{"norm": "rmsnorm", "rope_fraction": 1.0, "bias": "none", "init_std_qkv": 0.0513, "init_std_o": 0.0637, "init_std_up": 0.0734, "optimizer": "soap_variant", "warmup_steps": 33, "schedule": "wsd", "decay_fraction": 1.0, "steps": 3681}
Each number is 128 + 24 x the weight over its row's rms, rounded and kept within 0 to 255. Layers, rows and columns count from 0. The size above them is the row's rms in percent of the matrix's.

# layer 13 MLP gate, 320x128, rms 0.0736, rows 177-194, columns 0-127
size [100 103 104  92 102 101 106 105  99 100 103 103 103 103  99 108 103  92]
[[130 131 134 107 140 159 148 139 119 124 146 188 174 110 166 105 103 156  94 129 149 136 185 131 118 126 120 136 138 119 177  72 149 112 129 117 123 119 143 141 139 153 132 119 142  92 134 136 130 117 137 109 134 123  94 126 146  92 111  81 130 104 157 134 160 153 158 145 100 122 120 153 128 137 167 106  96 155 118 104 129 104  64 153 151 133 101 104 113 128 159 128 144 173 125 174  99 108 151 128  99 115 116 125 154 106 149  99 129 127 139 129 166 155 118 137 127 139  93 121  75 138 138 175  92  97  93 138]
 [117 107 148 182 157 118 126 157 136 148 122 135 117 116 116 121 192  99  89 146 108 127 129 126 168 133 140 142 138 150 144 141 150 121 140 139 130 114 158 153 105 143 152 134 184 171 132 124 110 129  97 118  81 122  94  85 135 156 133 147 133 122 129 155 130 106 135 148 126 105  90 117 115 112 154 107 112 123  95 129 125 122 126  94 115 111  99 121 128 155 121 139 166 123  99 139 124 125 121  60 109 112 191 137  88 115 155 140 111 138 124  80 157 114 178 102 109 140 149 103 111 117 182 142 138 172 149 159]
 [137 150 107 175 161 108 145 127 125 130  91 114 175 107 153 161 131 123 136 125 112 100 118 123 106 138 125 113 142 173 173 134 115 100 157 134  79 123 104 138 182 112 131 174 119  96 122  96 147 118 123 163 117 128 146 103  85 142 147 110 113 142 101 153 144 110 135  92 138  91  87 162 145 138 135 161  92 160 128 147 133 106  89  97 120 138  95 118 143 111  97 141 135 150 146 176 126 102 151 173 166 111 127 155 107 149 134 144  73 102 152 139 118 135 106 160 119 123 109 120 153 107 164 127 127 144 160 133]
 [122  86 141 141 112 119 125 136 146  83 124 168 163 127 145 178 130 168 137  75  83 118  99 114  95 118 118 125 140 107 115 101 126 121 168 139  91 172 118 161 116 149 145 152  82 100 103 134 102 133 104 127 152 106 140 183 111 137 143 135 119 134 111 107 162 128 130 118 129 130 139 152 128 105  96 165 177 131  91 160 150 128 149 148 104 173 159  93 116 140 159 101 131 129 120 123 100 117 115 124 171 133 177 152 123 110 111 122 139 141 117  71 124 101 110 102 139 140 161 132 141 130  92 117 137 100 152 118]
 [147 108  79 126 120 137 139 141 178 149 153 151 102 132 171  63 151 112 164 156 195 158  79 159 123 145 153  89 134 126 143 140 137 141 132 103 125 115 150 132  98 127 121 159 135 181 134 101 155 174 129 140  98  87 145 105 131 136 131 133 103 142 144 178 114 126 130 124 129 124 133 142 132 117 144 161 130 114 101 176  80 158 111 126 158 141 106 131 124 143  96 130  91 185 159 147  99 119 128 102 113 164 111 136 142 105 122 125 133 112 141 147 124 121 127 108 138 143 138 150 140 136 116  94 134 134 157 167]
 [138 169 127 122 137 120 156 116 140 145  96 113 127 131 162 156  84 109 122 122 152 130 139  96 120 115 151 106 128 118 159 125 126 118 122 123 145  85 103 116 120 148 119 145 125  98 108 123 147  97 110 110 153 149 166 127  96 118 116  64 107 128 129 124  98 108 110 112  94 123 158 150 149  93 135 101 136 163 170 116 132 173 137 100  79  98 114 148 120 129 153 102  97 135 142 124 143 140 142 153  63 113 128 134  78  98 125 105 125 131 161 104 121  72 130 164 123 123 101 116 135 120 169 140 134  93 136  53]
 [108 133 154 137 148 137 127 132 105 146  98 119 117 110 120 110 148 100  74 111 132 112 138 108 121 130 186 131 136 113  79  70 106 145 165 125  73 131 163 117 159 116  93 139  87  88 124 123 184 128 114 108 108 153  86 110 109  99 112 118 118 107 117 150 144  94 125  90 136 135 101 127  73 119 102 166 113 128 133 127  79 120 159 180  89 148 113  95 103 127 153 153 117 127 137 137 119 133 103 121 127 118 141 100 135 163 156 142 141 140  89 162 133 119 113 129 114 129 127 132 136 124 136 129 137 123 188 103]
 [117 131 111 151 151 144 111 154 153 112 154 106 176  75 110 127 156 141 137 127 151 112 145  90 104 198 125 116 108  64 125 113 149 153 114 100 102 118 108 113 107 153 132 123 107  79 146  76 166 113 108 129 155 135 104 141 111 106 113 130  97 125 119 178 148 151 145 120 136 147 107 134 101 142 103 102 129 156 121 129 185 136 104 114 140 120 115 134 125 120 138 104 134 170 124 156 130 137 141 139 131 119 134  85 116 139 118 158 121 151 136  74  76 113 169  94 155 147 154 136 124 155 142 164 139 155 128 139]
 [114 128 121 127 145 174 158 133 141 132 116 142 115 170 120 148  90 133 119 129 147 191 138 101 156 149 127 132 133 135 109 148 113 135 127 156  89 148 100 118 136  69 140 125 181 170 100 142 131 148 121 135 155 119 137 137 123 127 129 117 153  88 134 124 137 152  92 109 127 134 114 138 164 137 143 147 109  98 134 121 125  99  64 125 100 103 192 152 146 183 125 133 151 166 127 126 119 164 144 120 125 140 169 165 152 152 141  94 136 134 123  87 104 125 118 108 118 178 118 115 187 153 125 116 159 128 154 135]
 [121 130 138 133 104 129  99 123 125 113 174 168 150 141 141 128 111 153 139 144 173 120 136 127 121 135 148 112 142  99 174 113 166 137  93 140 120 121 158 103 139  95  78 136 103  95  98 119 102 104 142 141 170 118 137 157  84 121 161 151 115 136  92 117 136  83 127 132 139 123 117 145 119 117 143 100 162 132 106 168 113 122  67 116 173 167 126 118 108 179 132 108 145 137 126 132 109 149 141  75 103 126 126 109 130 139 156 127 138 143 113 140 111  64  84 128  71 115 139 109 115 114 132  77 135 106 126 146]
 [ 98 121  97 149 127 136  92 118 123 177 139 129 118 153 122 125 160 177 161 143 123 146 184 124 122 110 139 132  95 162 124 126 114 111 112 164 117 156  86 130 120 129 127 113 124 122 194 143 158 125 163  83 167 171 157 127 137  79 115 108 121  79 137 133 137 157 100 151  92 138 120 128 138 114  91 125  95 119 103 149 131  80 148 103 161 159 105 136 128  98 142 124 119 121  95 172 107 107 142 114 154 170 105 105 135 149 142 137 116 153 153 110 125 111 120 136 138 138 124 106 127 131 154 136 175 101 108 169]
 [122 109 121 132 119  81 151 135  92 137  92  89 116 128 135  77 107 128 100 139 139 117 152 125 159 133  91 115 128 135 117 154 168 127 141 128 121 143  87 156 111 121 113 119 119  85 100  78 128 166 146 106 166  85 151 149 112 116 119 139 138  90 131 102 174 198 124 123 115 133  88  86 152 160 128  93 165  96 148 133 148 115 127 130 131 124 152 127 130 138 123 109  87 146 111  95 132 121 136 160  81 121 103 105 150 118 122 154 124 142 115 129 150 158 111 112  70 149 135 112 126 151 133 178 126  98 118 154]
 [154 172 165 101 125 138 165 102  62 190 104 139  96 120 106 116  92 142  85 124 104 129 141 172 137 133 119  99 128 121 118 118 122 169 155 143 135  98 137  76 138 127 126 144 119 148 133 135 147 132 133  93 145 106 148 135 149 120 137  86  98 150 103 131 155 143 150 115 135 116 115 148 106 132 161  84 117 117 112 102 161 144 100  90 124 141 120 104 120  69 140 160  88 144 150 112 129 147 146 160 129 109 108 148 144 116 150 122 128 181 105  93 154  98 138 118 157 104 142 160 137 135 101 132 153 164 123 123]
 [145 125 133 131 112 149  62 122 113 165 124 128 105 112 121 119 146 156 115 153 108 135 119 164 133 137  95 171 110 128 181 129 108 161 133  85 117 128 122  98 109 143 112  88 152 127 139 153  97 149 115  92 111 145 147 152 130 126 100 139 147 113  85 103 170 130 122 119  87  72 105 125 109 162 110 125 112 102 102 115 124 109 143 103 115 134 171 174  88 174 174 101 118 134 140 159  78 160  90 148 143 127 117 124  76 122 136 117 141 143 145 113 116 128 139  90 129 115 133 104 129  96 157 143 108 156 124 127]
 [159 154 135 178 115  88  87 123 138 157 170 109 140 119  99 182 155 145  91 169 145 125 117 155  93 125 142 162 131 125 142 164 119 148 118 107 132 112 118 133 111 130 148 138 113  77 103 104  85 111 128 116 115  94 144 118 124 137 121 124 141 140 128 133 136  87 107 120 141 132  99 123 113 110 123 128 109 146 114 145 144 174 133 137 114 112 156 128 108 169 151 134 177  80 120 106 151 194 121 138 129 104 117 142 212 125 135 127 137  81 151 167  95  95 114 109 127 133 124 131 147 159 128 133 137 134 112 146]
 [116 128 122  83 149 125 163  68  99 139 127 124 135 147 144 134 114 121 173  97 146 137 151 106 130  91 112 149 111  88 150 137 111 111  82 186 161 144 138 138 142 148 118 161 145 139 138 113 181 123 101 160 103 106 179 152 119 109 112 126 121 130 129  98 128 163 157 156 158 161 146 168 121  98 144 149 134 110 125 142 112  90 111 113 139 158 147 119 155 140 118 122 118 174  88 133 143 107 136 115 102 100 119 119 140 113  95 129 129  92 125 132 124  99 131  98  82 150 161 108 116  92  68 127 146 137 131 153]
 [149 178  99  94 107 127 106 140 116 158 143 159 162 107 132  92 100 151 116 110 144 127  73 145 147 124 157 128 134 124 145 112 121 117 158 163 127 100 127 115 134 165 156 120 124 130 121 112 155 144 109 100 146 132  70 136 103 109 115 161 126 136 119 145 105  90 103 102 159 177 140 116 103 158 160 109 112 168 119  79 105 125 115 138 151 135 156 136 177 153 125  97 110 103 141 150 134 155 129 106 188 125 103 128 136 114 141 120  99 158 120 128  68  89 104 138 143 146  88 129 129 121 120 133 137 119 162  86]
 [114 157 116 116 127 180 123 157 111 100  93  97 155 149 107 129 136 148 150 105 149 103 141 127 122  95  71  82  92 105 141  89 116 126 107 184 144  96 109 129  76 144 144  85 119 158 123 119 126  91 144 153 149 134 122 136  82 157 110 170 121 129 168 123 134 143 133 145 114 137  92 172 101 114 108 118 116 124 123 105 119 127  86 140 126 149 163 126 120 148 147 135 107  99 168 155 142 155  96 131 104 158 125 132 135 115 104 134 138 140 109 167 168 141 132 151 136 114 103 138 109 109  99 125 156 106  73 119]]
# layer 13 MLP up, 320x128, rms 0.0736, rows 177-194, columns 0-127
size [103 103  97  93  97  97 105 104  97 111  98 103 101 102 100 106  97 104]
[[136 127  90 148 168 127 104 127 106 104 116 140 116  92 171 135 153 183 132 159  96 109 107 101 110 104 139  94 150 125 107 111 134 116 114 133 165 105 119 109 158 151 130 129 124 152 125 151 128 158 147 129  93 135 149 145 147 161 158 138 154 151 148 138 134 115 106 128 125 124  66 137 159 139 122 103  88 129 162 154 157 130 179 105  92 138 137 152 114  89 160 164 169 127 108 124 127 150 122 107 139 136 130 146 132 120 132 171 131  96  96  78  99  58 138 123 138  99 168 114 123 105 160 111 145 144 146 143]
 [172  98 105 124 157 157 131 179 151 135 149 145 137 104 148 106 131 135 171  91 146 119 161 137 167 107 143 142 130 166 159 153 168 106 146 129 141  82  93 132 113 152  95 158 102 103 120 109  67 147 147 142 158 130 112 140 174 109 118 105 122 131  91 126 111 126 205 126 141 134 119 114  82 112 118 133 139 140 144 127 131 154 103 111 135 159 144 118 114 119  87 136 132 130 124 167 131  96 117 164 119 111 135 167 128 124 126 114 124 124 134 106 101 137 112 126  92 161 131 126 130 142 134 136  84 140  60 118]
 [127 123  93 107 133 120 137 154 155 135 152 119 128 151 176 170 116 105 140 130 108 127 117 144 119 159 140  95 145 100 111 104 130 114  96 110 137 132 125 123 100 130 124 143  96 126  86 139 137 108 175  92 137 157 125 119 160 164 119 102 135 136 111 155  76 149 192 100 136 124 189 123 124  96 133  99 161 110 109 180 118 114 141 125 151 135 125 118 120  92 114 100 134  98 115 139 155 146 173 110  80 129 143 113 121 115  86 176  84 152 135 100 111 140 157 147 123  84 129 167  83 142 139 124 126 122 127 128]
 [138  65  76 162 107 125 163 138 156 114 124 154 118 138 127 131  91 135 123 126 109 121 121 106  97 116 136 176 144 148  81 141 131 135 108 127  97 143 122 117 170 159  98 148 121 110 103 111 105 122 126  79 137  92 140 105 133 134 125 110 126 109  93 126 116 174 110  92 137 131  88 148 114 158 151 111 161 142 144  71 115 116 155 140 117  91 126 125 141 172 181 116 153 142 110 171  96 166 142 110 146  91 150 126 137 142 120 130 158 162 131  80 153 126 120 113 142 147 170 147 149 125 102 103 128 137 110 120]
 [144 129 162 164 150 116  76 147 136 128 127 113 130 153  83 162  92  99 100 130 107  88 109 118  95 115  94 158 150 109 141 111 152 151 116 105 151 127 109 108 182 126 112 109 139 107 164 109 114 125 112 119 149  97 108 128 120  93 181 112 147 108 159  90 151 138 121 116 138 138 112 134 147  76 123 140 134 144 134 133 212 147 142 158 158 102 104 169  96 120 121 108 146 117  91 112 129 145 124 121 106 127 120 127  65 139 157 134 104 147 134 152  99 133 131 149 103 135 155 127 156 109 162 113 140 101 136 131]
 [156 135 127 114 131 171 120 134 131 128 138 154 153 160 167 140 161 118 138 127 100 113 103 143 124 130 129 129  95 118 108 135 135 117 132 109 143 102 197 127 114 128 149 140 146 188 114  99  90 119 129 167 109 157 137 120 106 129 112 118 173  96 140 146 123 124 157 102 132 178  72 128  94 107  80 104 129 131  89 139 142 148 142 103 159 128 137 107 101  78 113 138 114 124 109 136 137 140 127  85 125 144 164 130 126 152 137 136 172  83 114 131 117 100 137 146 125  80 155  84 154 153 167  94 137 156  98 133]
 [129 133 111 129 176 118 140  52 120  97 129 112 154 142 125 159 101 118 113 157 112 137 127 122 115 146 127 133 148 122 133 129 108 118 134 106 123 164 195 131 100 153  72 111 111 186 149 131 123 125 158 133 150  91 132 116 139 165 143  95 158  99 167 100 116 108 145 101 143 130  95 124 120 125 154 143 127  91 101 126 163 117 146 124 141 107 143 181  89  82  99 144 109 154 176 125 136 140 116 106 163 163 147 154 118 130 105 121  71 148 157 137 123 133 113 111 138 134 133  91  95 137 117 123 136 113 114 148]
 [114 102 130 123 108 132 126 128 118  95 152 163 120 112 118 169 126  97 121 120 133 139 139 138 121 121  84 135 144 107 195 161 112 112 168 140 141 137 114 145 109 100 125 151 107 137 126 159 120  97 111 121 150 108 113 156 106 147 137 118 156  96 122 117 131 162  96  68 113 162 147 123 184 148  93 130 133  95 147 122 126 137 123  95 111 157  90 119 103 136 113 111 164 139 139 152 115 142 171 115 112 123  96 127 110 135 117 149 113 107 105 116 176 158 121 139  96 134 143 140  75 121  90 155  76 186 157  91]
 [129 183 146 134 122  85 150 111 123 123  90 153 106 169 155 124 117 119 135  76 120 120 143 120 127 117 196 120 113  66 144 175 121 135 134 154 145 124 128 150 110 154 139 116 161 123 122 143 175 154 105 111 120 102 131 134 138 114 152 117 140 116 108 148 142  94 114  95 132 109 149 163 120 118 145 117 157 183 120 171 124 132 135  98 101 104  90 109 133 131 115 108 110 137 137 152 151 116 113 138 130 142 122 111 152  88 106 124 183  84  83 110 113 114  93 124 136 173 167 115 129 119 134 146 104 127 117 175]
 [107 133 133 154 129 149 134 136  92 149  91  68 137 110 107 107 107 112 140 140 127 114 113 163 126 129  91  96 138 181 115 106 150 118 144 138 105 121 142 145 165 163 132 142  94 165 148 107 177 119 168 126 124  94 101 172 133 103 105 144  99 154 120 126 154 131 104 131 145 102 153 123 149 130 120 116 156 180 130 103 106 141 146 150 120 132 118 126 146  72 123 124 109 151 133 119 123 101 139 151 153 148 151 140 171 133  82 171 140 133 113  77 135 144 151 119 116  85  92 121 120  64 155 105 129 138 156 134]
 [131 164 120 147 167  86 144 100 135 118 108 145 121 106 126 140 136 114 187 105  92 141 176  96 165 105 124 128 114 112  87  96  83 124 152 161 139 118 143 216 118 135 163 150 126 163 139 132 120 127 168  87 140 117 116 129 136 125 123 128 110 127 166 117 137 131 102 132 110 147 107 159 140 127 137 136 129 123 152 156 115 127 147 150 149 135 120  99 108 139 130 131 137 136 131 151 143  89 104  80 153 136 140 134 133  74 132 171 156 164 105 144 133 158  96 169  97 143 126 150  87 106 113 139 127  99 117 160]
 [136 124 141 136 116 106 140 110 129 115 107 117 161 189 115 118 127 128 135 123 140 120 132 114 116  73 102 123 151 112 151 163  93 107 157 130 134 116 163 134 132 133 148  78 146 138 120 154 119 141 108 163  99 126 173 113 145 137 145 159 136 151 150  98  89 116 126 117 172 166 134 116  68 142 140 109 106 113 132 138 137 129  92 100 132  97 176 151 167 135 145 107  95 151 108 120 126 100 114 126 115 124  85 154 116 108 133  72 159  70 140 142 130 153 130 104 160 148 162 123  93 173  84 131 153 150 128 117]
 [154 111 170 134 114 176 128 106 131 157 167 152 110 145 156 147 129 146 157 111  96 122 127 136 148 107 135 151 121  98 151 137 102 124 129 142 171 139 139 104  88 169 138 113 170 103 123 106  67 104 124 113 137 130  78 143 127 117 122  83 105 120 101 120  95  84 136 132  91 115 131 114 130 111 114 137 125  84 153 133 133 125 133 136 189 140 151 161 140 138 160 137 150  97 125 118  83 107 149 140 108 117 102 116 153 135 110 104 103 129 118 159 126 126 133 168 116 144 158  99 121  64 130  95 122 149 106 181]
 [139 110 149 147 140 125 177 108 152 114 129 119 136  86 137 120 130 116 131 140 125 119 128 122 132 128 119 109 162 155  69 157 173 118 108 186 145 152 108 125 100 155 121 181 137 127 131 115 141 100 137 129 110 110 138 103 132 147 138 127 127 145 135 134 127 153 103 180 183 124 159 186 175  91 112 103 159 119 153 121 116 131 135 133 114 150  86 124 152 133 120 129 112 141  90 100 189 140 172 115 128 111 139  98 122 100 128  78 137 105  81 119 129 113 109 140 121 140  99 110 132 145  81 154 104  89 138 122]
 [119 101 144 150 121 130 113 119 138 113 122 149 112 100 121 132 126 112 166 100 105 122 135 143  82 110 142 134  99 130 138 142 146  92 118 135  99 148 126 104 104 132 140 162 140 159 154 146 146 144 151 126 152  78 160 135 132  90 189 117 121 137 121 108 120 110 157 149 171  61  92 134 118 119 182 133 117 142 158 139 157  89 115 101 109 103 111 147 115 179 139 126 110 133 109  74 149  98  89  93  98  99 141 145 115 144 142 147 127 111 147 125 162 153 126 116 147 129 138 139  90 138 119  75  94 136 180 139]
 [194 154 102 138 143 128 132 157 103 112 112 160 174 134 152 137 134 140 132 162  85 109  98  99 147 101 145 134 114  79  77 114 150 129 113 122 151 178 120 181 139 152 117  74 157 109 158 131 142 163 167 116 146 121 148 115 119 135 142 141 117 130 134 110 119 162 108 160 149 138  92 162 136 104 102 148 123 146 128 125 113 164 109  92 146  96 114 135 111 142  99 135 119 164 123 128 123 125 109  84 156 114 129 122 154 153 100  93 138 134 117 152 125 156 132 103 164 135 134 104 129 164  77 143 112 150  92 125]
 [111  99  87 136 146 148  91 140 121 149 116  75 115 126 135 169 135 106 106 113 115 141  96 151 102 123  95 112 169 110 155 113 140 137 136 107  73 109 144 100 132 107 140 137  71 140 133 103  92 137 163 120 118 101 157 147 144 107  95 134 155 131 145 140 127  98 100 128 139  76 153 161 136  98 147 101 148 178 116 115 149 137  94 120 113 161 131 139 140 139  93 124 134 125 112 126 134 168 147  91 116 152 167  94 119 135 149  71  77 152 174 119 161 117 121 115 126 113  97 114 128  97 156 119 149 119 122 124]
 [116 160 135 111 102 142 159 118 168 121 158 138 133 130  89 126  95 126 121 100 160 141 142  97  92 145 119 113 127 125 101  80 137 112 119 124  74  98 157 185 143 140 117 132  74 117 159 118 118 154 147 101 120 141 134 116 141 147 126  70 127 131  85 121 121 148 150 114  98 156 131 121  98 176  99 109 154 146 128 117 187 107 126 151 144 136 136 130 152 109 150 110 138 140 133 107 168 128 141  92 125  97 162 158  79 135 139 145 157  97  83 112  99 140 132 126 135 131  98 184 121 116 146 125 146 124 121  98]]
# layer 13 MLP down (transposed), 320x128, rms 0.0735, rows 177-194, columns 0-127
size [ 98 104  98  95 101  98 103 101  98 101  98 104 103  98 101 103  99 105]
[[129 138  91  93 117 104 131 122 120  86 112 160 134  75 126 128 147 153 115 141 113 142 152 139 105 127 132 108 171 148 123 160 131 182 126  71 159 149 147 133 151 114 137 108  94  82 143  99 131 138 131 158 113  81 101 130 137 131 120 116 110 148 101  98 147 134 109 120 154 123 117 132 112 112 141 116 124 137 138  80  87 131 136  65 117 146 153 150 121 127 130 113 101 116  94 123 107 176 102 161 104  97 140 153  83 121 136  76 141 107 100 124 136 134 122 165 105 152 150 106 189 152 142 132 134 147 147 103]
 [114 117  68  95 125 136 141 129 135 127 165 135 152 141 106 152 123 142 140 135 137 171 117 109  78 130 157 109 129 132 103 120 106 163 113 100 141 124 137 142 145 119 142 122 159 128 178 109 148 154 138 108 117 150 128 179 122 105 176 118 157 119 154 106 160 174  98 114 104 137 121 166  92 115 125 130 100 100 115 115 110 178 129 100 114 118 136 122 102 127  95 174 163 150 129 117  89 159 112 152 138 114  95 127 165 123 119 170 154 113 133  91 124 137 146  58 127 121 167 139 139 109  97 129  91 139 154 144]
 [142 137 169 116 164 158  86 125 136 129 132  93 117 125 111 126 166 109 114 105 103 122  89 133 109  70 115 158 147 151 109 105 140  86 147 107 120 115 125 133 179 125 138 168 116 147 135 105 132  98 166 151 117 123 185 123 133 154 103 141 138 112 125 156  85 143 112 114 105 147 122 127 151 112 116 152 138 161  55 135 128 128 101 147 106 123 143  85  69 122  92 157 134 140 122 133 138 149 123 113 113 141 110 136 124 131 172 120  76 118 131 146 146 155 162 123 140 127 114  73 170 114  95 127 151 108 141 132]
 [120 101 108 136 168 126 171 146 148 134 138 140 102 109 149 155 119  82 115 138 184 111 124 114 158 124  75 145 165 127  72 129 103 139 124 113 107 154 126 104 114 155 116 134 147 120 125  89 110 115 120  74 117  98 141 117 121 146 146 116 125 106 149 135 115 134 144 159 132 106 115 130 115 128 145 112  94 113 174 162 118 158 178 133 135 129  67 146 113 116 123 125 123  52 155 161 105 185  88 109 156 136 149 130 145 101 138 115 105 118 108 136 126 113 153 115 141 134 107 143 147 130 174 154 116 110 155 139]
 [122 124 169 113 145 147 133  98 135  87  67  96 131 120  92 129 109 150 154 155 107  93 134 102 111  93 137 151 110 149 120  89 106 101 111 149 129 142 145 163 144 131 113 139 126 131 163 108 132 114 166 156 128 150 137 159 127 134 113 127 110 105 146  95 136 112 114  86 161 146 200 126 182 146 123 129 128 134 108 143 167  75 120 135 127 140 112 166 115 142 178 151 132  74 102  99 148 124 146 116 127 117 113 141 104 156 104 100 123  88 107 146 130 145  94 171 107 142 127 158 100 111 149 121 122 141 108 139]
 [140 169 113  77 113 132 162  71 104 128 126 117 134 110 166 122  63 128 143 119 149 144 148 103  96 111 138 158 141 149 152  79 111 150 119 134 134 101 122 109 124  91  92 117 106 116 147  84 109  98 137 129  83 119 100 116  80 127 105 125  89 148 107  77 133 141 108 149  75 148 172 135 118 103  86 134 127 163 119 125 115 140 142 130 121 168 146 140 133 104  95 144 127 130 114 166 113  88 165 107 131 116 126 112 106 120 113 121  96 143 138 119 138 149 112 102 141 139 145 125 117  90 153 112 174 132 124 105]
 [172 145 152 154 142 105 158 157 146 127 142 128  85 141 171 166 115 107 119 129  71 111 148 167 138 144  95 169 106 125 161 167 123 121 108 121 136 110 131 116 124 123 128 127 147 145 128 107 128 104  77 155 112 100 145 137 130 106 128  82 149 132 148 133 111 136  74 116 141 152 106 123 152 154 146 137 143 138 150 126 142 157 133 134 170 124 157 162 104  89 101 193 123  97 130 134 105 165 169 127 121 159 151 147 127 138 154 127 118 151 121  81 116 124 125 170  99 102 130  67 117 122 113 138 162 114 120 152]
 [133  85 146  79 182 131 168 124 147 116 140 144 134 143 109 124 135 100 163 122 109 119 133 148 150 175 108 100 163 156 112  57 115 128 127 123 162 126 166 155  89 109 139 117 137 190 133 120 151 127  95 173 141 142 107 137 143 163 106 164 117 122 125 114 147 129 116 155 108  92 136 152 108 160 128 123 105 165 120 141 117 165  81 107 118 112 110 176 108 117 153 143 123 112 134 125 129 122 119 118 135 117 144 111  96 141 173 115 111 183  92 147 129 124 128 118  81 143 131 148 153 136 151 116 112 154 105 136]
 [137 123 104 104 164 136 132 116 120 146 130 139 178 145 124 105 159 155 123  97 110 127 128 172 100 112 136 154 183 148 106 123 143 159 129 132  98 146 133 107  95 119  81 113 109 142 133 158  99 146 165 149 140  51 131  95  84 140 124 145 105 138 104 123 164 134 126 145 130 105 153 106 147 175 165 124 142 117 113 163 139 176 133 165 124 166 132 126 106  87 111  90 126 120 156 127 146 115 129 112 133 127 138 114 108 111 189 110 129 133 104 154 157 173 136 138 136 128 119  95 159 141 119 137  87 120 152  99]
 [154 113 114 127 176 153 127 127 102 135 131 138 121  98 130 131  63 149 129 128 142 126 133 120 150 130 128 136 116 123 161  97 103 136 137 158 137 133 122 182 148 126  89 204 124 146 120  98  99 157 120 150 175 139 139 119 134 129 120 149  78 133 138 166 171 149 182 109 157 162 134 110 101 119 119 137 125 130 149 136  99 112 155 132 140  84 107 132 162 149 189 117 115  75 111 157 110 112 168 113 141 153 119 129 138 142 132 107 116 144 101 145 115 141 134 155 136 132 107 133  92 106  79 101  99 104 112 117]
 [116 125 122 115 170 110 128 148 125 122 117 135 138 103  75 156 112 122 174 107  88 144 134  89 100 146 158 112 146 155 138  98 120 116 134 143 114 124  98 185 147 129 148 112  71 131 175 132 119 143 104 131 125  88 126 138 108 118 131 128  97  84 140 113 145 112  74 181 117 153 112 120 153 104  75 123 110 114 124 119 116 104 143 131 144 175 124 126 119 133 106 121 135 147 104 199 144 124 128 107 166 134 142 115 138 134 156 144 134 134 121 114 158 129 141  91 113 190 101  98  90 157 133 127 105 131 127 161]
 [106 139 128 144  95 151 150 138 152 148 177 132 160 128 162 118 105 144 176 119 135 120 125 113 143 148 123 160 112 113 125 146 131 144  90 159 139 139 131 150 143 175 127 137 117 101 141 148  98 149 141 117 128 100 134 157 126 120 124 115 126  95 109 123  98  78 123 123  95 136 128 163 189 140 147 135 135 130 160 110  98 148 167 128 122  95 139  89 136 133 165 173 155 121 171  73 136 173 114  93 116 142 108 106 118  96  86 105 135  96 149 123 137 118 134 183 128  80 102 128 149 120 154 146 105 165 159 139]
 [ 76  83 109 122 155 120 115 128 142 141 113 132 165 114 138 144 149 131 117 172 143 134  95  93 139 110 132  80 106 166 151 102  88 128 124 128 110 140 116 120 111 128  79 141 181 152 111  65 179 126 132 106 116 133 175 135 113 141 124 158 128 114 131 103 153  85 125 133 101 140 156 148  96 127 152 136 106 157 139 142 101  99 111 159 140 128 163  83 166 124 132 103 158 132 134 135 133 124 125 114 155 154 104 108 130 114 148 126  81 114 103 144 159 188 159 121 135 127 133 153  96 117 128 171 111 117 114 146]
 [116 144  90 144  94  82 118 121  92 131 113 142  96 136 132 126 146 150 108 149 144 144 130 148 146 163 113 167 153 118 110 115 122 145 104  98  98 122  88 101 132 112 116 120 141 120 145 114  73 137 113 106 165 112 142 157 142 111 151 147 147 100 102  80 113 160 155 144  78  93 121  95  84 141 140 107 124 136 114 157 125  96 159 114 168  96 184 139 117  93 133 140 128 137 151 129  84 156 107 194 118 152 138 119  97 127 109 160 123 170 142  92 132 108 122 145 130 102 156  99 130 114 148 137 136 131 107 152]
 [127 121  99 143 130  97 110 117 147 152  87 105 122 131 112 115 192 146 149  74  99 115  88  95  67 144 136 174 107 132 144  99 107  48 122  84 136 120 157 129 130 151 122 120 131 153 160 156 111 156 152 103 124 113 128 137 150 100 136 136 148 102 119 125 106 153 128 155  97 101 141 124 138 161 122 123 110 106 134 124 137 154 122 105 116 102 154 166 138 118 145  97 107 150 111 101  85 127 125 125 129 138 157 112 149 145 117 135  51 114 112 115 106 127 104 130 141 120 123 101 123 109 103 125  86 156 114 142]
 [145 118 121 139  96 153 124 131 132 103 103  96 101  90 179 168 170 149  97 144 117 154 113 145 111 167 119  88  85 165 159 131 135 115 139 126 169 158 161 133 120 130 138 113  99  97 184 134 125 129 135 109  87 105 130 141  93 158 149 144 187 115 173 117 130 128 164 119 130 106 116 139 173 167 124  95 172  83 100 110 159 134 109 100 142  86 138 104 124 128 126 116 139 109 117 116 130 101 177 154 133 106 128 129 115 132 116 129 138 118 135 131 145 118 128 137 129 132 125 143 122 139 111 169  96 108 109 179]
 [134 120 128 150 158 133 122 114 136 167 115  90 113 124 124 141 138  99 150 128 129 105 110 150 143  96  93 171 121 134 182 109 148  98 121 146 141 151 109 106 120 139 105  74  86 120  99 117 128 113  78 179 109 147 110 129 114 122  74 142 134 103 136 127 113 123  96 139 116 130 118 151 127 113 133  94 111 142 171  99 167 137 157 113 107 131 171 145 170 165 107 110 108 153 153 138 111 153  79 117  80 107 177  90 147 126 138 144 115  87 121 123 151 139 130 125  96 118 164  97 136 126 151 119 109  97 165 139]
 [147 125 109 156 134 158 144  97  90 116 156 125 109 101 139 118 131 138 143 147 127 161 142 108 106 117 119 148 107 120 136 119 182  92 100 145  99 131 175 139 157 157 118 134  83 103 113 169 102 103 136 101 114 133 120 137 127 118 114 129 102  86 101 106 149 172 128 107 115 202 137 139  82 141 137 106 124 158 125 139 181 149  86 108 120 130 170 119 153 105 183 117 142 117 151 140 164  98 118 115 132 114 155 134 116 114 108 155 163 133  91 134 116  94 121 118  79 122  84 156 102 120 116 106 127 117 138 114]]